config.toml
d_model = 640
norm_place = "pre"
rope_fraction = 0.25
qk_norm = false
init_std_up = 0.0105
beta1 = 0.9
Each number is 128 + 32 x the weight over its row's rms, rounded and kept within 0 to 255. Layers, rows and columns count from 0. Numbers have three digits each. The size before them is the row's rms in percent of the matrix's.

# down: layer 7 MLP down (transposed), 2560x640, rms 0.0106, rows 1165-1207, columns 480-639
# up: layer 7 MLP up, 2560x640, rms 0.013, rows 1166-1207, columns 480-639
down1165 027:088121108119205147128121153156144160137150057124103080107124160138125173127120156135149179154157134095124150142163171116069153156079111118072133170192130111137139111106116120127160115184108140120169121089185085094154178119097101192143069098149127181102165104131147059161122097127135078161111084132079113169115198166157101106140141157092135155134155158142146107137142145145146150063135087137147185155064109197116096141135140095104089157115150147156167135097191116096125090216094140
up1166 036:098139110126170117168101127103148137127105160188077141147146200155182120075118140147127125180129097180128153088118152123069143135136130124113133127174159160117095193147127205140142084201183086072133149149109145131128139114121146104120093155119144121162119162184144193103159122114006169033107127125151099107082123129184124152121101112130119133147160089088087039164132164133051107103146118078089137176130091134145096148091136128088139100127153168118116088141099160089160153112142104
down1166 027:109105107152074150134134104118164117158145093056122121119176100156126145129157144096098079112131175111137138168055075143215111162151142135137098169074139114166118129095115121149088148150164141125110109141107141164146128139151126153156158126133089225082224101125136078156091089124124100149181122136149148175062138133169143124129110126136144141090095128082137161081190088140134134101126188129134156131091125163047144125134121087090013198128143141140114098161187148168098113144106132
up1167 334:120138140132153075166166141095131141159108123108112180160129056125147105152101085137145145115118141141188159063122110127097156123180105112159097057185122128152110140159151112133066108125132115127195091116169153170094132087110118138115140095184158093079119124131140128123081158104093081168099113168144109119142124097148104175169109181152060125105133138043165194107098108092155134119120166133119143157159117065155129134180198054115115125096214117086151120139161110120157142153096177
down1167 352:125136135095225092086128151104117180097109142110141110177092163162146130164094151102206149146124144098082126164133169108088146136147161135078133114159136155127101101103100123127104127134082101125117163055123082136168118151087105196109086143195119082167134158136126176139176113146141121142121101168143125115116095134191126133151115081131117152083198100126138109146080123126077139108160157114136140127112124107224154106145108106113009109131203157092098143089114105028116096155122163
up1168 042:103124102170129127126147147116166151141103099182080183151134103154130148118170129144149162123125149072101077138116112173192173150120099084102180080109065161160129154087197136160166163103129102197140104135147226169133082128110112114129121138100160139169164104167101133154132153171131124119134133155215171133142150093128111111160121069209176161105178117142152073124106101091164147150126070187133127158062077118125100147103155113114082147134143156125143136158157096122146135141122183
down1168 029:125100138138163159140145099059128141079164150255154144172126094140166137167077131105149114094096111152158164076134153112119095108169125139149127189103169149173206152140121133122127100133123179130057100108157134097121147099142160167161101166106082129153086148116113133074157083087113108106104119160172132135082111143115133109125136134120123121192115154163090140110123095151111117175197127097153176129107150134092171146088145158178186152118114088103080137083131111176106164124123033
up1169 042:143143153151110082097141136199152110141127159134181166079168112130132103137161164140130153092140106128137091078107087091165158107175144070235092135059078148175140113104146109095104128173124109186112192145170156147106116131153167120078184112120162125101155158120193150140106086126170148083162124145098110172147103153115122142129160190157166112090086128159123121124153088102156095124149117084140135115176064082130111154159138201126070123152152078124165163146164115131076158114125183
down1169 027:176107107096065149139132179124183092102129139230106141145046119159167132098152127118144108116118140101121135135158077107076156097088174112103118100163141101126125175189163113168108121118130184118139085090131171098144134117137107134153065161087078115163092122157122131090151130156116130132102167121144174105186188190152133121108117125098144088160146136127144118092070158169135172106118165164171162161096170088057151126108128094137111178105163158120162120120154140126148097114084093
up1170 044:108156113127141140105111154077152133078115175128122134128132106120145158146157168143100174096081101118144049125118138173059148164153115090159125114092123157133158135090198140101123130134161134119154125116112129119163041100125126164151154117099109181110106136118104139067073117142070131092173095091155208152087111148097095148138082198169162089127121129186092122095155096102140083118138121159148086156119104059179139134100098109135091110155109150133185157131104142135154136083115138
down1170 028:095118123115121139106130072158137164119114087148101077131099142141085121148160119187000108135162147104177194165126137172125129126149143102101163076151110121127139147166089175112137141122092122088109124150187077128124126147118109122098142136158062076110110100098095135181205142092090131119113140153074116090085130134098226099144104099050101176140113144181104183132129143089118137116162113097143149123073132112065133142210163190114139157132091078087106110162117095069138114135135154
up1171 040:102137091134165141156135136160169107104132178155136093128124116157151148140139123160077172114157111142164123152169173177111099127115148107117119148085092146172124132193139126140111164125131134119093128109117161113148144134148123161128090082166105193186084116160067210066037133163129082067109091090082161131117115140130125105093123138099119175130108164139127166141127184121072100112124158119179113139120120071087126109137129152106103125172128098105153145100069138121111138167137125
down1171 027:073104153083229147125109107156113135081096157052054085091082119143109131146126108059108155138138182073151133149100164061106149079138199132095139134168161123153132167078109103097117156089109078122146132157164083163094059079138150122141175109125129082079189205181161098130167183127070177133184168110083103132132082127132174112113126140115112165098148141166170181164164121107101148139139134062119147161159162104165106088141129114110180127055119162168122077143139154198144107106140162
up1172 038:155173129134117158122135155111114119085109108131127080132072133120113108133141111138083114111123104156162102149217177164101075118192134111127115128055042108145146150133092162104077133140195146151090164130125132104097120097156078136147156188178119125165043119148147197151092089087114127069117112054157152168093174120088151104175161140128149147105086137119140131136172158176052078091116116071103078084150109122106149110109171140127149136153169106123193150078077101074143113172084160
down1172 028:096149078116100143163088121158150141162115115151070091126152130129117158086144090089133127143159204077125168108122090108110098027132159121159109124174178116084121074116139115135214158130114070070199143141089105167154124097109127137113113101204066114082205118139099105089138156201102176169128125129126160132166125100144132155091120125150163135142104123186122076121130145148132153098105097117104114116154108083168126116154124123132134134128118160170133124136108177173099133127142104
up1173 039:141139128154157137162093136182076092115148170136160148079163111122178130194166147098100124145151124154109109125150132106119168124192121070118094100079126172117129183190160113111083155066138108175114121087056117108134108170120117157097102103151184089087107129145130139131089151119118120075170152085107164172130091148095111077146124098105136120137096142134102107094140106157170127109126114149107147079130085078159101185170120155078144116098176086163148140158136099114082181081102191
down1173 028:148096105165063146137127119086174182177121132107098073202104141143142121134058189185167101143078117146163158084137100099137109163080121195068144172163126116165102136154113110157086127130113112107087131160152173165123100128147135104141122108116125137189101122104125125087206128103106087151064121120147152117190114161186117130145129140122112146086087076079162149112102132093091168175202117100141128161116161111062110196080146163127134109112125070084086142101084119162084128172179107
up1174 046:112129133124191115151152136175141045165097166135108184108113126155097087161131157179170181122138082116152060171176118196146135123165097049149166101125115192142087179065220129142119152177132090176151155150112128153165089126135124119096157096144113145135143135124140138144077086173138127100139116116149158149121127161122126145161101145108186137088130093147134116127133126129144110182091098130077156099127086103119075179079171147121096112165109110110174144168136130125191067062080177
down1174 029:189102069197068140130086107134082194103116147255151150140109151129177121109076147119108092118110135143203152093075110160026099112080148151139105138155088117122221124162088127090143121044151101139056055135101125090121152115158154139163137159093117115149114145106111154134141131165104132117139157141121139175150110111135151118130098108130130047165123156143134144146148091109197146153167166171214138158092198100092161104175080187095159164134155116121108141122153119067146102169175134
up1175 039:096182153159124134165152084139122065137123185125093158112160132101204100166147150109113090143101066115104170108166192090129111159155123093149139123131137156171107099092115141131128133137172141159100198130185157156131163144125139108109133117179126162125104114108154120098119117155071135098146122156068112200186138159085114129146093138119112161118073121120092050104184132128091092124129132103121124096094080171186106183178133173093149144130188141165158137102173158100101134134155113
down1175 028:120099082125093143146125151175180132159104113112157071063133118135112186114113142164140125185167174119191081129085113153157098180143131115137167096154121107079125118176121124105091158168158167132133130173063135149155091136145146112137119148120126090110128111084096141197087113107118118151127103120194151147138142132137091151124153145106102211084176109097131143136130143163146165137094156102102165090116144117050112172147082132045106149086081085131160115170096135123206088161112075
up1176 034:098171126119156106150120114100103111157095200086154130129149151158091156115115158148140154098137093119182071140121155167108184180156099069129099087131158119085164128037216161093137136074183152113146105133114068154091119086150092110129158108094105097102113135102093114064130107079117112145145138086182200207083171221097098210165115153150165139119093104105168191094173100169143106143102130097087165122126111079093122192084140110115094085082125138115178103163115139103157155032028114
down1176 025:081143111166168136099135135100178205109180112067116133127126159104148136103146096125107147046116116154127136143144107170158153118143132122109121099128075143150127139159128107134164159085102112120115163162082129126202127126099162110192181162095121129098094106117095188142192124166130073084165156150089129081137141147054133052108174101137119132157131181125065104184123132089150156148082080107049110130175129106066151130142148203113134133129098137126091178153087108131112134184174102
up1177 034:167144149109189102128104150135143102096135093156079145106128126093149119122139180210152139120100089121160144162085130150135187126106108127147155185135166097166157126115110176104125201149073114107207070172144160129183149183132100128167100121102144163131176137067154141093102077166153114089147152141101142139097162185118104142130126149115139156163174109108108137093103125106176175208107103129103117145081180043167121108128125118122125086169086132061156142166115154124123137104128139
down1177 026:099116133120075088121103106053107121154177112173093132129122085123139116130193136131046155183173124104107112148117153090157169127132146191126143079095207101152138114140098139091155140122154140170090206092159095140126107180104109154087174162095094082135085107124124136144150148120147094164138060161062142129107147089074144170133141105112072172130157096103115143140095090142056090113152127110120130169111076102128177120145176093144099132096131129167151126145133078141167067096129119
up1178 043:135178157099117151087123134106128125147108091137119117135160171143121107072014160152097194133148095152150078090136129111125147130097145192122120107129151135097115167095126107134092103152122088145212104094138082147119110110123137157125120186203106152102077173115154171137061043125092069118095148109123141093096123126135122152128119120107111112096146126112086099149076130160070144167120174146167153145146204093099099120138138155129121099109103111127134141087089210152083143065122102
down1178 029:172089090107074094141098135188120180148143127088176084135059138070132119107244089107151135125144154110135166189119138154167140075163165023117120127147112089166135140104137158101131129082096157073106099154171115141155108120141117166084129069098110109107133159146057084088123188080188141127135075153107137124128170119084139125142149152097132074100119106075133105085140130083123111045058114133180098127165107139176127132078159077116104136171180138186198132140191134092101109162082182
up1179 259:100154159110139139087092140183148148123134032126095079121099142173159049182103115122155106126138143194153140144148102109105095180118124127103173001069173147145128075093157100112127102114201116131110141060150125145092130118086096116107188111193143125117113121086174138063086155122161136078092130108139157117118065075130084145125079172131107125134116087151155137181140144201131125122108158119076086187151096104124185113163138093144127165060119135102141147119177145117186100156183075
down1179 253:129091143140163129151184152113121125138114182152155181126164114109100150057201120099092122122189102110106093079147162113135197044128147135150134191189077059096113142180134149155105119168055121105128102180098146146147162148207160184164136161062148142100149166142170091173117164136131122163135091098136132114127116161062177091120201088115097129119136134093076098121097131064126099192124119164149141113127145139195091118081053167155139073154139123176134124076056079115121135105100125
up1180 037:135175117111202164102153108128073112108146118137133179124169113128135096090139114138092138044149105087181096153121128153128142103196117179173194133117076084176134161102165124131150146213103140096089131141123092101154105105152123062166080169118091142134129118148150154098109088107157116171149141199142169192089169170113105102152116088083095172076122133109164150138089143115096104124134111094150102081125166129135132126026155155133134170151105056120143084193072120127147083076096164
down1180 027:136139122113120062141082076174140131152100148177156109060165103121134120141110114097135107131155188148146132067112166118096121105136075108103116103114081102036135107171123123120190124028143101091206141134109144089127165150077118061124175136119139147146137120126162150141102147179100169159175083113110140116120097096138133194080125187164159056161150176158067090131133106124193131180105115151125074064155104118107109090190100114087177108198091158160137150088114146096181144134123159
up1181 047:177090132098104095142178138120117114129104137125099137148078162094151145119173134138176124109132150161144036109137144113129119109123073114138132106155104136144136191126159096146105142100151123159190182138094088091167089116125116139125155115066130139097170116138096096069143134125124138143121140077122098044086181140120080135154094181105192116146169099127112167095114088101105114154109139092100118132096129130166136106063094117146094097102124164133105099151113132146255089098092103
down1181 031:096085073233172115123095065086111178154121109146163168134127105100146139101110098163040141097123103109106147118156092184105133147143118110162095118119151059127145137119111117116131107169120079109114092125131094087113166158119188115109175164138125159091122142129148133216107125142129077109101165158106148108150105123108149110126151165129139113142074136177153134130129069131206112112154100171143076129139057155088189127135109108106050129128167112064122089113128141015044152138169141
up1182 314:133107119188131108121144174058098108114128136105123155091098167169080148136135139128144110129181166119081081167142113163142140119068079145090140074126110111123153144123153222084110093098101143137059159088135102113102137135108134137135103108169149142115119114141133155119125067083110156141078101102124122191148114160153085160136125093131123171186158123088072127112112157123114091175136148131097171131143063119118055125046159083100130105185138126129125096164082095113138130076158131
down1182 317:155193119164136176079106108143172171087130153135119157156106185110180122125132152126144112144071135133147138171107149068173072154152151119141137142137139086078157116095130158142147178098110177055192123170100149124137140165184159119057175096158168102158104153122128121165137156156096147162133074098087178083140065134118130118145151135132130147115138150161141221144110154135098141153194181133159119134144120173117159124112079111140140096132126139151146143110146145149124100116089132
up1183 039:159164111136105098146141106137126104173128138143157077158182122145121095165143113138143097125169108081141168100166195123167044083091135162113131105051126149130137138180113112091151118107158123105135141146124144149135140155141079117138153115090109125087150107115117139124146145117190058120122141130164136129162084123150156143169122117119100154156115155151138131110104165109122133101161128182124133125120115157093093122106128114165119162113139179141106133081117155147078151157162141
down1183 028:150069104047183129189126122150147173153124117119138145108142163084162178177096126133136169095114069155167105105064169075069117214134132129070147157165104131072121164129170108124139104148120083113176125082081151062126096098046131120092093139111163124145108111152186132109112134103108244187153147112151084100121162133106106119106159141103091058071148194122135137162133129139151116142127160106110107073144115132075096058125147082140117110105168106153153138077148143067126177145121158
up1184 035:138121104136143124127131148093170171140120145150183105153114148130164144155131180166125107170141118097120146093136137131136134106033115129085099107100064158156107135060169122117158126173141109105150169154139161124085124086108088107087148115119112197108156129127125072123133097112115144156085095110117157027151078125156131130134135101120151110133135091125131124187130191137098097141139101165130163218142131190106063098078148082116111051129123187180133104112165081114122116188104130
down1184 026:094154128119146102146115148160099141141118123108122118139139115065152147155142143096122172077159094102088095107106092150098179113172177067112085099149138119065198177173119100149105124183171140119092107071083102099127153115074139092132119157081128115154113174108117133186112151122103127206123131093124099109119139108094130193053138143165135052096149131159084182156153132153167112075091118039133111109144105070010181108132103148147078125102170133114139081186127092093115156107107084
up1185 044:146201130125080115051151179132124168104091145114132165126126129103214091128168180127147144122143068195096087071121141061151094101144171107177082064111118125146157153092117154102176072116104075154140191121110114118109100086139116181118150149122163163074164180148138117145180117132101130134122108142112079129040144132092096142162099109138080145136143110098170061097130107069099120091135153111160110142150105081134115155100095139116098152077162113121136065105111191119181117074121129
down1185 029:061110154145030119152156118155118092066190161139127121149152079159127171133090158104122134127151147085188159114150158130190142127164137150112130162069162125102141142153107112168134169116077175105112086113095127122185119119138153131114142148114161135128132053140111109103028151097104127154128161067083187127141139155153153132124133148182100119109068143146135132119118130147222174126100132149115125101122107125000087121124178066107062126105084162069073102152116156131111177173142191
up1186 045:146160145109126121109092041149109120093098114127121136143143124056111112142134094116090125131098163102152122127168169117052117125120111089115115146131155097148136122171101138113088124107104141142156126110083134124175097159114081156125147158146111115085166124125163150067162177126097091120144172124092153202130101192121102197161129165104124124162102119167125124146111135124099096175177104055074134041114116120180105166125096130160139083112141146096130149149205173141147093127159125
down1186 030:150133104106151120115158161111154132174188093202109145163157149159114177087166204111148112175156088151148156149101112143164161163058145126092136118133037127141130086149099102120155186115167140082135111173085126108110160120101149101162135107104128155133106085150096169148155139145105170127117161157129161110089134151088094126132147125132083174075150155088193156113111112089106170179106158150147149131176083105026092151124079157102127174136122116161138136100078176070247131116112151
up1187 041:157130107128161100147134099104126086115166077109089135118162104124083151145114137097152153125146193040120082181126128129176099161132072131124158137109103158119135130134191124163087119111167131199120095141156122130149124169122087154133144174119129151148140102111117138126100115098106169084129116054155172143160146061105116178149054162162175128129163127123102115100113082113183119148159111106116120116096119127138107171116135094119112166148112118120153102141114110148204169135204105
down1187 029:175147124118069095117069178113151142166065125153183131163099160102139133099149100183106077089160124171190105059132124163100111147117137117172135064141095121189144120122143136089134143164141156085156061148109145099152141125121173096144128153100102123142078163138111121181143103130130138152102161150140149169078107126100113136111200178084139126099143099084148102163187102109121108135171078125173119094144110091104150115098087177110054155151140076110114135115135117151140124124099201
up1188 041:140109148112139144129100139094148115122136104118071149113126145098163091122130183134156163098137126115122114050144114122131120163110131097117124109167120135161142123105118162103191069145103125135104154127110116160148080084140110076165158132105159085104165115134141106094131088127131135084126123131134141176126126143152098090155084130136121082100235139160156000110120112098127121104118106147138084158070127120171105098087158159100112111122157192138180113107107176095130146101146141
down1188 027:079205098116096109109127139105159107119083157144153046148114093184111113140159121107093103116165127129124101069023116116162080170160152105117130077104177171084183177127147130118116138117132160166110128118143138121217103122117191152084099154118078143106139088128119097128069101093107152176129168155066114132163141178179149140133163151070128137112118190126095142129170132160102109144161091158088158116133132153147139150139123071122067148120140141185129124104198058123164172163106129
up1189 047:100114088159193077105166134145137086128145129147107156142102139136156120195165160151177163105120155057135055181112127070155122156123068083154157178149118192138104092039201162093117152190101160153177134097128172131112079118141132107126191091108134171116136115137097118070145128161116134139129143083189087090161102203141128142091108148106137130091099106120089124121145139148140115190127084148140117175106133138156086101166125111093040123215126169200158159112169141134172171083130166
down1189 031:130131090108133187162099088129127160106121166178120135138135161120141106137072125086063106141121098185156151068096144148121159128152181141116090141115100133112207215191093153128116174126124127130103140104104117129124154083130161159196063167108107092097121135134130139173139134140125127153159097184086146134075149129158157112136148107125152111140117182199116161137141150157094123088164127158143162114119106127052169137109138087098136176117161133094092128104160121062165106176092060
up1190 040:173158143095175134093088106108134157069116134146138149147158140050219106148150191135092107099111059171159128120130172149090164145106169110136094071148159116190091146112112122102184127149136118065149138066104137088124128105140106083145082117118165119072143169138211135160158110133138116084130169149107163199109142174150116151120161101112110153126194154139106036104152141117076118121107146158099151117135153131154084163086120160093091070106129180189135091119109153134118201071117116
down1190 028:100130124111077134125149110125139074135168115101170097086127145115122135170165104170099120166139127106138111120124107119146124229138124136092157121089111124087148112108122199145110144090154178110127161221153060166165125151087127134090147071158121146142083093120111074176144093067145158143100113168142143118129082121113131111115135113089144179143132167088129165115107101183091203117176121147133083176085120129007149217132195104090121126088080080158114148126146054103131105174088113
up1191 038:088151137115098153129168147125118131111134117130089131113133132119134126076142142131127192105118083133151086102130086116143111102159168139146081138093091176134123144127091161174144129118136132157133193101133151117089091051128109088096149108156176060172115135173113103161097092084157174094142126112154169133140163193102106061110127092170206093115163171208085081133123138145136100119137103130170115094131144130141154157073134174128138123118148113199157160102110036083153146096109155
down1191 027:146104111159107090144068142096222122170155127140139099169088116180127145147133159117177128111099101162107142125205154065105067135107110075093136091169145126094127081098155077158211116076119164109104127134067104155144110154124109139201115169118104132113175166151169131127145171110112133128145148162109118147089118155140162153140172140126111144133121091132128188137154116117140209177119106110132160128138176124180119125148136092086135184130199161167107116126151082233063136216165099
up1192 047:075081101138141107153138143082096115173171128146109093109141138110095182156150125106140149158183167110159104123125131122169177121127061157076138081137107136107149153087232180102061126110099187094114119111158094164168073146101122106117141102121107144155125093102095065042164095098062119136146134079137100079100150083138115094113082107103129143122123113103145188124144080127147140192099104191130130192119147150174122119144141102152144163144137192130143095147200144116163139116103149
down1192 031:138184176160111119150136118157137144120110133113145135125111163121157119143138145099058123159173149089120143091115192170141145099148173096172091121152132092125106164129110130131085171092149130087083129134112158161123139096124156131109190122118196100073122136123089185139135192136122138155168100157074103155127108151061130148096164131085127156143104181188091096143115127126076056097135144075161105102110093131176126105121121101100081131134093104142138133110124122084141106104116131
up1193 036:040094146130183118117131136179154153185101068123187132143131123095191118151112159149137109103118105134097116130146118100117087119093131183156165094181170172126090138072140119089131055123118108131141122117106134115066130119109123119153158130141141115141110127147131099150128164096114077072140153211133121166089064160157150126092129095127080097114164145194110095163129146155114104079140140162105126139151119107143073148098156157133127129107143152158127163131190165145124136071057111
down1193 027:171127066102055161113129144121089183104172141209123132141101178115150121093102171139165120163111139113166182143149057138111103174132106157096087109115053112163136059149189159131146142109149143150108078156108086144108120106136146151132063098057109143119110117124109101114127116119138132133106132092169154069121179173181190153144103108146166096120141159089121161065118103139087174068129133134123188086117136174091125142112122127151093145178121166084096102136151112051142093165163102
up1194 039:133105108102110064142118061103142078125080178105175140102104167129145155138123148153135143075143107149142090167135153118136122183123167086139088116120099106152119164113137137113164069194112121127150165191161149107132118106115144111103151134157171089077065143138166152067165073159077174103116130203085141128032082137145150141102183141121118177116119111110130133162126156113065092095122159091115130129152084109151156138135156113105085087125086182160161105121105082146102074090111142
down1194 029:070077123132137149107106170161163183064121128156097178102129121129158110110097078067102155111157163106077147112132132153101129123199134144075130146100134121114160137100093175102061136141171148145073149112066118152150165123133103127129083132151132152084184125150114149146093124142171091128138122128109167123166144165109081121087117110156152120192123170178149079144103136064156119094117093105093133175080089174046134112161074105155048179124102125105138159153147148038159134119062088
up1195 304:095143145134130145166100155066144106054184097171142088088142152093140144129103158100142195113138097187112088117148147167151148156126184136144182078105129112049178149146114104096125200082096140142104119136045107183119155164091125159143133172183123152106081105137145181142118154128121192119114149143150107117118161174117121084119142139190140102103089121131114191140126113128127034113192173141124076165135143143110140154128116081141128115132102135143132175143141159127090125104111107
down1195 321:173144107074119149126117128142172141178052186145172182083123061077153102199154063145074105098127140107126144102094112118075164094114038141158120187041119051138078116108155102128084122112163187124119109112144107186086133134161121054156148203178081132072104108095094096138112087149125100133140124150087134127146097130134120151077112121041166158195129175117155158153102078059118130150078117180159114173070107195106119112093122140110132115170180206111136146168124168077143120156165100
up1196 040:198121127110195113066168081118104140138146084112078151063140105109197153138159123129128170084149138108126099172137120118158113157191095129167078137066087145131096156170188145133127106125138161244118150084131129082128109089133143079119163131153159139145137101171097120165104138170174212158132119164178129136137155111120110139126089130179132094128124110135127129122132106148181104127153118113148096132089131200125127149090133103117053160139169102189185126151111089128231145100169150
down1196 028:106159112137074124166121127118156133155141146105088168168137084138118108132070107103130087109095108100208120051135179098020103176136181113104144094153158174107154114110098165134170148110118161081161105119114148127147106109123133088122062153128101158154135079104131133158138164089120111139106127121122191100107077202159125155120147192162121135118149159152119115174136124144135170141152113163087095088128163104045074127114111138145067166158144071090143159110134129196093172145109154
up1197 040:085138105099175115118107137050127153138130106071124161174161145136143095103124163141096075053057122117133101154122142139119163109066113221135154101170149112104110158066141149142140111159174135093142083101107148122190073107054090112153064194084119136095132146115160108131177128094161169143112141145166167067060105178126127110130097120115104160105135108129119081107081110140096088108143094124117125186099119216137154166102106105098132138118127156129133047151126121127149137067185119
down1197 028:140139118115088088106150085124089107154196125197131088143114140113150122129153088194163178182133106170139133108170154133135096172124096123165121097119100094133117074144080116146174101084182153161114140159125070141088193115145101110133209139130171185124119102117117140177085091132135100153116107182082132070102104068114108207119103145109152115163140176089147098142109095062169166170094095154123114130138207155027180138126139146101110136192095125139087127123151114027116104156120098
up1198 045:165126155081191150129138134077091093127118140029121148132124115123158106095105192175120163069108137181116094116141124129064090144181143145203115155173110093158161164145073138115107109123164137163149157115084119075143081090116145089138143150095146104077160170104160146165110112091133173131134149141175108098111154158083108168171136194124121150137127135163103096095102089196144136143101148065154106100104118069115160138111121155106148107124139117111164084129070142096139105078086115
down1198 029:103135078163073123169148090169155182121124140224127117111139129063131141112132092118115093127090100169080126121116142095097144145105126125154143086126134144099103119127092150107167128155158152107143147075183120100190116151164112149074152159157107192174126080103126148132150106167141079115088091153077149094173132118144111099061088130138109151185112145153184107099133110111175112178165148187140062169146121127120158136174171152165094199177118149116144126109169102128068155133134125
up1199 039:139129146110188110127101090179144075083096139149113143084115100128095142119144095140121160104147093143107137107152134137113141119139134082131157145097128093152174164123086127165080177079029102153121208155066127083108127114104143080139184105164150127105096118149169188100104139128103139121122125120119130124160118130126103091105126135120168142159110090121145127144117143201101169159127116190179148136139125113084053104091131118128167065142155074092141178154153113087103093123067172
down1199 028:107158113059235174168174166109148161173168152108157113131185164135112166132129160109149113151144147134145151154109126106075173094108137139043131153136105150112133141127055118055089125163202111115094126092172159089091098116141081158139119138122113103179142066141121183165135148152061139113136123148120158088160135170152157135134142103166078138122160122142097154111051107127091054135132182072084150145149067154177145163139079171126139179080170113155170132090145129151079155100180114
up1200 039:188144144094130089161161152158145098101133102209109090117114141102083126079173108160111138164124127091190079147186154200148124123235122083103159098062109153173144156157093132121081177131157128122104160098136155074117141114127118072129139080092128120160135132140142232124087121085142120082147118087125181134158194069133135133130098141115137119100138097100144139095140159151039154168145142123098136044089096080153117138087130159170121108155151140099119141109087114117117183142143165
down1200 027:075090058088201184184071081121137144116099117085101143115133086139127181103089102045093106098111121146132151085072166123084140163134127168126142153153116121120104142132129136156143104075097081088120079141154121120149109141127154184157119137129118147108068080132154144127164107143094134134139138214154100157142090113149122130119107131091117097155102166148142159176077168113114169160136093133129165124129100111209149096107086104112167136097150183180179146093116119097125134047131176
up1201 036:143136140144155075105122076204094118115104110180112170125146129088171112126180164133161151106138107075123122099103104112113120107081092060098111113155078157136174100120179120176172169113125122199151179138124191156149100142100094139132141174050117166192145110170157149099127155161123163124104170135180175171120123095150096170163080105130200075085123121168141121116081136101114137108138147090124120136113096115162104121084165123166163101113100164148140182130097143127197068113168135
down1201 028:126088117099162095177115115099141137104130118149161148109108117150088155168128132140082158171131145112162131072135154124179161128182112108139100139108127143109175205106125151095144133141147096102121120086109109063133120108119175196153155097121078158113127151121089112139114170131103143131171120106144116119125074130106147088166200197135097126131124105137095109125203081200068149087161128126113110119056105186035097108164149108128120133077132109102070140098140128178072195146063100
up1202 040:132080122101143144089151132118154144152131153144110112087095131113175134130133158169147138123128134232133035092117085139128122165104113115142079117132103152161087120119182163104176101137120119100169146122140130145133059140131152125103196113141156154080163103120089104076090122135050115123139068116107088046153100146095135166105167159090146067100144147163186162180106124142187093165088090204192141132107140040144126092113161130090075098154136089162175124146150186135127089113100135
down1202 027:121121136167163150144111108128134229069126089193089117189091126136130110166087178110170125146117121101128172104161159132115119079141160061133178047101135123066207133115089138163116118153122193135080131121143119132163159152088142103154120151097107121145125111080131150189142222118165098135128117144056128142142157180144144128111140108129087146123145131187132091133101114031189126101136155127188183161122161086202111152162124131135091157101142145129202133092136115076156150139122156
up1203 038:178096077093126143136173109122138137122102095171112179138119130110125152141176142153146126067113117070141119221178138133133167134143126127125170127126108141156169148156167134153153144152155138147125166174087135115134098099138070096120180106089141175186128103168117132140151113112128197137130155169146177119119161144146111158156180196058202136139130089150093119072093126095109076119139172105121117151091127175127114129052138103140076093135118157158101180169096091113209049126116109
down1203 027:090148153126255086157081100148123103173097102161148092137141147146116126158119105131098149124146177123123096082097153118077075146130091086146091099133098079047167133081111180129129123138136111076171116132110098061126136151081125094187137192172083161151125128102115143167120106141118105139133137119098144134142093123121133077120158160138149133139182158168138189149099116154202146179176080175162075101122106150076089177175101131102103160162140092133113125067107089148128176180150085
up1204 050:160124109127121106140138092112098062136159200130110101144191164104174147088160162126091109110138135129145084137141129108101119157195122135119090135117093105128117181189107082148109117144203135116115142146125187079144102131140162104135084116115140112132087103139192179105112085155120131085077118195102134124120133078113077109162091126107181163142172156112082113143137173143071099125119115122112108092100079109133125195138107130087121122132164149108161092120147043097128102134092149
down1204 031:056181087128185124105082123096190175111126084110120166085134117115087159147067138099104099080129147130136136063142113120091146141160154172124165141169163098078123133073152116120087067097100110093120124092129105190146147122107101128096194149146092165085157123100159113125134110124150131137148115156130153122122072094184141119043120101129148089145063098149177159140112115072162186139166118128113082153121121129139152065096154124140097167086130112118106127130143146156131140124081074
up1205 041:151130132088137093100092149120164156085102126114195115092112139128135145176116130084121134117129101160145068157068127164104143169071103095195028115117136102128151133027176166121180068099126113131151151110067131119124060152118095174093167115143140157095118160146128140120179173166137115095138125128114123048046110181114102178090133157145130060138131134157181184128105120124185112092155156147156172177122113087137111073090168115109142106112122122127161160134077149133170113094120122
down1205 028:156118139151159181122129161087166140140190086064081122156088113139154148111156098160128183131121175108136191136145093111110124116148146137103149146044126166106128187122086139159067170177079124131125148097136104137130167102104164139169121137134107169092126097085106111146152160092143086185167167091136166124118154169138189140153145141135107134108109072124093095116142153112125137104061119109106113102114062126106172139164134132163070149109131127143102132116133163134121151160101124
up1206 108:081105135073153094118118114136139134144115164098146137141177122115131097157147132112143101187105082163177150106158210221111144115101137114158094127061171132161096158127155145094083159149143189106102151124142122126152105167106074087156124139181139128075127123171136131067092148076138047133156136141105198212167117096136033112120124131135163090142123162119130187136144143203065102126145146181100153140093122160124066112128170133142145069120155138103158144104097109141140200117132127
down1206 089:129176081165254196129096144079153130104116121146105143127061144125130194139113127157126135102133176145087131115135082065109104151143081117146173104138092141106094063154092148150119151134140060171151122179113156128141123116120180126106146122104123132118146102093077142148153092149113208125105116191159047122132114142126146141173165125113131115136154131147133100160091109089179096157115119118165122125182136145062141145140088109168088095117118049150116081192140124009161065082151134
up1207 040:153143168120137128053062124094157169103096128149150092078132113124114152146117196129139174112133073193172105089117091134123176190109147068066115046095140154141160145125099173128077069067135109108171137141127082135098092062133127105104181139129180060130135187095105173149153109100088125086142104157120172112057123122147147193112152128157107097105138083112112109131161106150092099123113113129138130124128155093098137173158113103089130101096148154107168107120148132103082149076082114
down1207 029:083143136098079104104137157117189114112183066108155129213090135096165128135169105126107116117129092121090160183129124155130099174124191117117117124086105143104140123146116139139206133165126133137101112111108093136172114149104096112136086139114116159116111034202141109089153129120149138121143166126095096141121147216079129171108132133134119159093129167115072150107057170182100124084145152098113182181109130162120105212111157154129089154177116099111150144163119107160094100221128124